config.yaml
num_key_value_heads: 5
head_dim: 64
beta1: 0.95
weight_decay: 0.064
max_seq_len: 256
dataset: "wikipedia_en"
Each number is 128 + 32 x the weight over the matrix's rms, rounded and kept within 0 to 255. Layers, rows and columns count from 0. Numbers have three digits each.

# layer 9 MLP up, 1152x320, rms 0.115, rows 818-858, columns 80-159
178107124110153137122168083127140129145088062148153121100081070137098060115153079117131116114128150082080129128079117182124140150093143116116147123133158150093123158146150090067118098151144131120122159143090145118081124098132164165059140099
129145142112169121156148087096150099140162181161114121157118171113106161142078182100188158080183084129088167126126121145156158196106077141177140126123108128136089106082064110160107074114089099136145116140085096133129114123113127128149109095
132164086137179159139120161119133107112086154134115170118187098077106129142111101102162161150146084119150088106076182170125138145112081169160114152156131148105125202139115122141150139169110124132173128119149122107084146144121125112149118140
105148163095036150157040122114099159156143087156124160154130169167145115114073146120108080148139056138150163129128095112113159170120132121069123021126117149151139091113143151100116083181118126097087110129180116136087143108125129121077099163
180165070131132129151174162151157126132167170085074162084162141081158131139156142111107122182138150119142070139121119086051141124125186116063154158071124131182094157182164021167137071149080137130166153159128161125092120182167168102149093133
159134123094090160079127156161130170114123138118177119117102138172095145093102114121129100164111109126077132149138147107171067111171101134142087170104148068099144087146138123132152140138133115120157113132164076143127129098108116107111124110
143117170133115137140109111156161182127134108168167223123130155114115148133077179097170149131160142159076138098121181086124136148083150111130104111127113187170130172101130148105137156093195061141136057123128153146159119146160174147098098173
045126095123157118128152096128102119084147145141105102094098133158123095145096123116073163143156143129106161139118109109128130125145105075120088119135153144126163105148120151180134133106133104075116164122146164110173132123125133163107143113
127210091153067130209046128129187092056173091125106196106132139120123141153113117072140154136138116161115135118153155101088150046124132091188098114094123120127084145170105116128129210123185109109127154184119150126114186128136104106161110094
122108162136142142098104191164088179098129133146144110174116108111209166106081150107135134113142112108146138118145125086149198164130177215116125170079112128155138116085177069159114167173115123134093108098192181121094126085178161139122080117
135119148188156180165130136159101123125139130064163125076139084129110114088148144084159133157129163136108114147114151155158138108055120098186120101159095132109130056158147115136165108130129156102175146126135141193105101149156150162102135140
087097180102107143155182159079119104101110121137145173118115213176139105164122103092133160132132099196054121087167099104130145129157164136131117088120155104169087136130143106157167131174184200138125088118140129108107086163126156094127141136
094140148197115153125180085139059166149093100148143155068128137147146125125089132104146171147108151105163133131100170135107201173117148109142120140120169132166173147077142117093165159076098120111131160103186132191146143119086117145201112085
128164141105078138147161137167124121146108187108146150085141081084113083139185162167158173097111106108083157134178122048110062121129111172139066133148152133082165153168163132146180130132160080138223169114218151092168105112188152049091129111
112180186104128080130118180117097069073153129114099164110107147136082130097150118143162124143029121175131118184109159130161108170147165114161097124126134144084089162153176118097105133114116164153144190170118103087067099186112181156104096139
124152204161181081141100098103127153125165111118173142077112139146109112165178174142167163136138142088227119122109124128105133112155126160130122179110117105093129162101097160099134173093097091112098139149135162093111174110112153118136189146
101110116103140125049140149168179116131175103092167146075158110135152122161182106044089120133150104127142080119033107080104130157115137166133082042125117106183137087132174155165134100175151057106112154140165136066141116148166144083146082182
180154113152125150167153145104118082149130057104147166082089087108119085134106170146111171085147128111154173092142129163099130189117114089111073108186177157160041067124118098162134149184136113182154153088118150137135088130119188107131099119
181109120078149122084153173197108133167136210150120174075108133146060057151116091110113117104105164138102167170131081146174118132128170101139137150090139119085138127133097068175099133089085095148144127055104099111061103107115134138107134100
120149134104153104129115205120178158095149207127157103136095137126128125103068065069108145090095117139133101088142090111146158109125084114190108096097110115119151069142123132123105097163138182125142218154165156109097107155183158058138146048
135160177131092154132152128163045130132128181104084150140157129184105111177136119150087105142136163135108129111118163116150167143096062067159169112109156154130163064071165090081138110096120129111143139131131185084136175183114140110161098105
126136119125150095116105146135128146158133117072108111119125123152167098075081127107103095141147119083143135093102093150128198113071122146140158135113138167133030112100132171146123120115156055117131120123140148140098150110116086143110204105
120138107097148135114074142145123130087196115137119148103120108168119128120127153124114125133154179111146179116165054104038163184150120166112144106078187129112107145113100154109105121135152181177071130130143122083093121126141088154092121154
147081108080193122104139108156110106047124059127138055146142106142112150138109105140181175155114095132131095124152134120156180106158136108095102083157152128159109145160173176182172040120130156171149124140091147099107197112090150147088118127
067115114134126145122114120100114170083125148182119076157092124131137106136165166112133112051142150090143123175123134118082150155083120165157174165080079126136153061169186097107147088146136121102157079147117113163159149092157109100077150102
135063141132113082099159138112139150119115198121114109086160156145070160143166075160099070174143117150116153045145079156128129095141102135085110118088136154194105110121109084089140090085121106173111111180105102139081205098146166124172161151
073106137123155109207052132153043066095137046072082097141172134192128123138151156168169118123085103105108180124116108127119132167219128138136124088104140131107138110135122108094185102205164086099131097091114136169109130135071180095152192131
126093123178102138125138145116102104118131113131094141112116168162121166096168196160146161166108052113127135108150183116150130102114096191180105118144119151154141098198099134140139134149129211139091093101168117132156093159116103166157143095
113157107119093093184137143112154131054071120176115126118130162167144156155154134074169142128211137119163147206156107183204137131092118072142139104117121134099091037031150165090112051140173125132136149095156186109118131127081083093176113150
112119125068132164077160133138158103129104186085129108140137125163156095107171120185207213149133168085125174142125088197129111106110112067099065138156131095105117127137083127169092110143143070132115082108122163100015159133183107045094061090
114119105085087143134108178127105171110080152183142094132135156179091067084137135171122154096093082077140139125118116159155214169070127111147148159132115146140121076181143179093167118119161148131090122180158105173109121054145207104127109161
155190163063100070131086165078109145127107139155183110113122129140143139150093107153191086064157119162137080137096036139108124170127161126110096044148157189108107122149117162150159095097153134092101155139154158117115074137165098075101114127
123104157139158083131159150116186168169136117123139162088119118057122172129123122085165191166133130071121158187157195097109152164112124092127144098114141166153117116116130092125092126137128125117123121168080129132163200153125105107091125137
076121111133123138096098185183140136148171169090117104112133150126162087109175138097141175105124124125107151101181116130089143069120126142123124138124154151153120111124186098154209098159075138137122080116170144148138079063120143134074207110
103171101155149101170105167103148136085124129133076074098214147160034101107151137157162149112127139149197083104150141094113167161137102152146179147114123119101043112083132111073123162189149123157161145163132141101104158120126140037104133145
129128089084075158115107054172159117117168146093204110143168141115150087128092141103066144160101108063134121153100072155145140128153114168133096132125115110130150080095137144119159189097126151121170111098142134111094131152102091118123084089
142107088161095114120114119168129142092132155120142112133125153090124115138092147215118147175105161182187123118199179117106113129123140085108125106110136156096206128165151105118132084150168071100098070115194137107131115135121132190052138206
142041120101156170137133138095144123134132112203116118118143111145084085192076112123113081109084170166122234110103175093136134103133123135100110100151160113077118093178166151129166167159141139223130154175141155121141142088089085078127125120
129081112128139186159091091107204082130175153117124095127161122180133134169201135134164137151108177208141135105051167109065142094176113129169166106144146177181148090109098198083152158146112100135092182136131074211134164144135110107126112145
173169146099143044116130047175126099148119160100145130145136118128144127103118128170044126185100127086184135081163102161122167146151171157181137139152156125153157170136139096105125119124106125159146138092145119103117117130112150129117091155
102177157146109086144136096076154137174109115113118128108090104128115138150148126047106187123171118178079119101129063106130148142156159130148104072085114130139150152109081179137098133095119080154157109147096101086157146120109182086102106106
# layer 9 MLP down (transposed), 1152x320, rms 0.129, rows 818-857, columns 80-159
112178070099159131101139177092090123140157128138106136154142150122115171128114058125174108157142145147145156180047083096072107167155149150172127161158124126209124143093153087156201145093120131140137092100118128145050090132112077115141165152
124139173137117110162135134079107100121123146120039162144106146162108113140153093124143169106135152178080126150095146144153120127120119114109132156146175133104142135149083141128181134157128160163132113137162213155095086146156130100143112157
155101158178091120055168179147117097107152134126165113128174105156113130130159133152118129073117150138086159049111118087153149118100151153145160137125102104111106158137127080168134170106109108164118146125117146129131149124139116139096108146
105172134115120138123070117107107136142107215127128141104098125140126180132130138154110082161142065110143147069098122095118113192120155160077119077163144178147098115145120140061053104153148182137117168089137115182188080166086076204108096121
112096181166127072089163128133057147120050078131124067126104104112165111112177119129112140075144136109076123135179120135177109181143107088125086118121103126116126067095155104157147103132086138083093121151159170091168172147134177145139126104
073153117105130134146111157082162107085128152142136136133109115093126070136088122152135140157129113116111118133149137157126102144151130101080102161141123125175121138094148130112083106131118116146103134097113130158171138092100175119100162141
159159150070188072168173157177172074110098063118084152086113155124125132169177110137150087119158113049163045147133133193104132119114169114157108096104130083192087163177119139143109091168118202131097089188149169100137177106140098103132163107
148103138143176101159142159158133154121094101115156116129204114122189054125168181172118111169144071137118032135176071163125084196136171136114110107128093129094168142105115110084133097174117112135111118146164155070182169142098137167161155094
183190165145086156109110184065205161140018097213095118060088078097146126113115109113150209173104120162127175149177128095093130108221172129156150077122136127134132149153123118137113146116097086122128066146149203093035213098111145145143069165
136108030103143117149139101131157138142168149138111097049166146157129017052166115173149115106151192155099196142089099105158084122166116118093102127094070150123147089142153151160144134106118135105132172123087116062150138135146089164112103075
079151154091129114102169083136152120080142147134139135129081044111143172141126149142163098146162134110119147077138112141150133153133157110105147182115066148053157114062151162111199076149095154150118134127116128134212090144114092119116058128
172143144101062124074163130129128120136100116110083109137135131173141151070156094052194006184185182152110124099106149115131040102162092067111120180083050098085106181126119157168112174118168107161079145157109094104128083160212148172127147218
154071117126111099111103168108161140146133113187157112154092150079150151129105125160155145081113106101135135117091112168137073102102135153145152118104119173124120168158117160119118117079087117187152148129117081139064152100105123103157140183
160174100159126150160059194107117137098136125134151095118125122162113142144154114130120123095150152206202159184064169114105132129109165147135116128111157151137107129103016126067138207133128037135132096168088141131158111138175115202138076152
100126104128127092167060101129122093144172151132107071143123104113102085123096129155079140173070067122142177128104123113100121149143134164085183146110112164135105146203162137077138138203166117136131146147088115161050146161113160106125168175
156159140157123097126179130147044144085058094091155153166167153140108151165121191063142139139159065134105117181096163135117107133130083123066056111112116123111167122101130184154193077146106122113179100054113133097013161155099142132091135135
135158114154163079064148107122168126065183140108158146117174127099151141131147090115105132105184129159148148104157107156119170170100123180197108168178181179136112128097099156069154191173124113098128119116104090103196115121139150173101136111
107148108110180151113125103075170137118108067212142133130163111119146132089143109114115178117123140111139162117120122072114126107130116056154064114120147142107143131138151177131195164146123089119092131075101147129187140145096132137136108126
120124049155136148138111124216119108175108156165118124131149136102144145139067125119090146151076169120187135123213173110121111108148147117128131101133138134143109154155157169131120075081148130115104155135133067124133125118109127114158144166
127097105166146167252154128133111131098144132134056138129151117203125138121165139163132166080129132106126114147132146104157114150147094105087149122160103155070177180193095113089114147129098152101155108087111132142101109072141136120110149168
142156165089129120118047123085162159077092140115174099116143156090084168131115134150100172111153140146158130163130182153154159062138206070122173109076112139118145148151069117117127162101134168153103147099093111150255137129128119106144135139
139159083150139123136170096112125143145096173117102142125146152177168139189095145167148153122141253124109145102110153114142150104121136141127215090159145032158126086176142139142117167117155121179101158102090160125110150071093164114157112152
123138136114135091120216126163142180126190192185149156155117085163150126119139131166129113133082118151138109140133098168065127102129126125078130124138136075095151141126183131188134096155135127103126117129084101139097115098124125082117113154
135150108157095166146086090124143145113091135149144120112118113144114125043095099093139107112140107058070089106135176133085132107137163123131127056146126151109117166151101113141128048120137196167095118192117144105180132122134183132111203094
175119119105139182085096133126089082140109149137164130136162135155187128148133100124123152176129082103132083107122154075115134129158123078107151124117177133132132190125128156099110159068198145123107131136173097098135079141097174136137070158
133115118104124124152117116141154163089175161138100049182071088157165127154119124135111143111149075108182078130119097122162118134112119095127126115128091127130159145074097160089135076117145134098118149091143135183105148076103112133167165168
152148200078136184108182111107169137151155187161156196123101096015176141105022073094102248135152103167181005118109096152140154092081151118123127142109087089123126122174143163143079123107183166134112130131123109144141066119172141185153085123
136182099059172124155122133106128130182218117134106172102174128185102125138125132161154081131113115160137150124093081108109081118154164120223062144121115135112129171061091156162181117148149109137082122092184118124119203102086087175144143101
168172058139064079101127181085194119120133106147119178075114119126115080109090145130184107103120116179157155122126119170120066120103075099172095111169143144085112166149202120113153176180138185097110166145200120124157099092147092128112103140
149114173109139117126093158170169122147169124143095153123104146129141149087130087197176031188120126134155133154123123163149105107139180147088129103090149126169127107135069128178189158077104118174150144130080095129049144072111133061135066129
142139107111065118114127103110124098189118169141107068120172072160087093125117142174122141183192201092114147090127120119170095143095081127155133155089118121163119134105115151158078123158124179060116125169173106101202173106063098099210157136
171107100113127115123116073180086118117137092108141159149158084158163111114137111117080095154154179120103088131102104094117111100086139147094141091140096124127131131051144153056155128154163162102126112085126130110153133157096134107149086143
149085108224130151110146133050123128172127103161102117077169158101143154161104100139140126143142094123158109155064065115043110117133146098161077082154165154129118144093109148141109136116102183144116192145056095058121136182140089195150201082
113094135136139123116134185121112105158160080102154125125109127124166160102101122108127155134080082148173060122152084120139139152107093072145107103127175164181129153131176145119167084114157106125134183103105122109102144102135119164084130102
132157124108141129061157162146111155117148169190172157074150079176106141120152135130139134127127117149098178118094133129106151146145166081148170188132093113181153116121100115165145094151127120099103171093172144162200131144135042144114096111
161150131128077113160135107128154095088129112126108075115099161145127090186117125063117139048143124165126150080134162101097075124113137194085112157096136130103222133159164087127154136111125101119086088137157095151031148163138033155152191119
164121142132195174126211116172154092110131111137117094176172150165106135077148115149130176141155174103140128133151158157153167103169104103173077112095097104089134097133089139076088112115151144112115153170129167097088096108138109107099122113
133150105119153107031135156173024116150165074118129132126192154107193109044094159124140166094129148130135163076109101123169170170149143178173103108143183113105163102154129096155052159089126105135142167164130073085153137200147122124082139150
106184134107147094108215132171090161143170133132090069113148117152147089154252106167140152138105103132201075125101160135157077160158109111093113140147107132162132087152061097062108177202175156133146156151109154100119145121153131087125157164
145179068128123197207165157164133142103146161104141121101096161073205105089128132138162121173160141128145116052134161107140098093099158127153118103184141151131131158115112127110127111141172101116083111157099131164173135187145113102118059091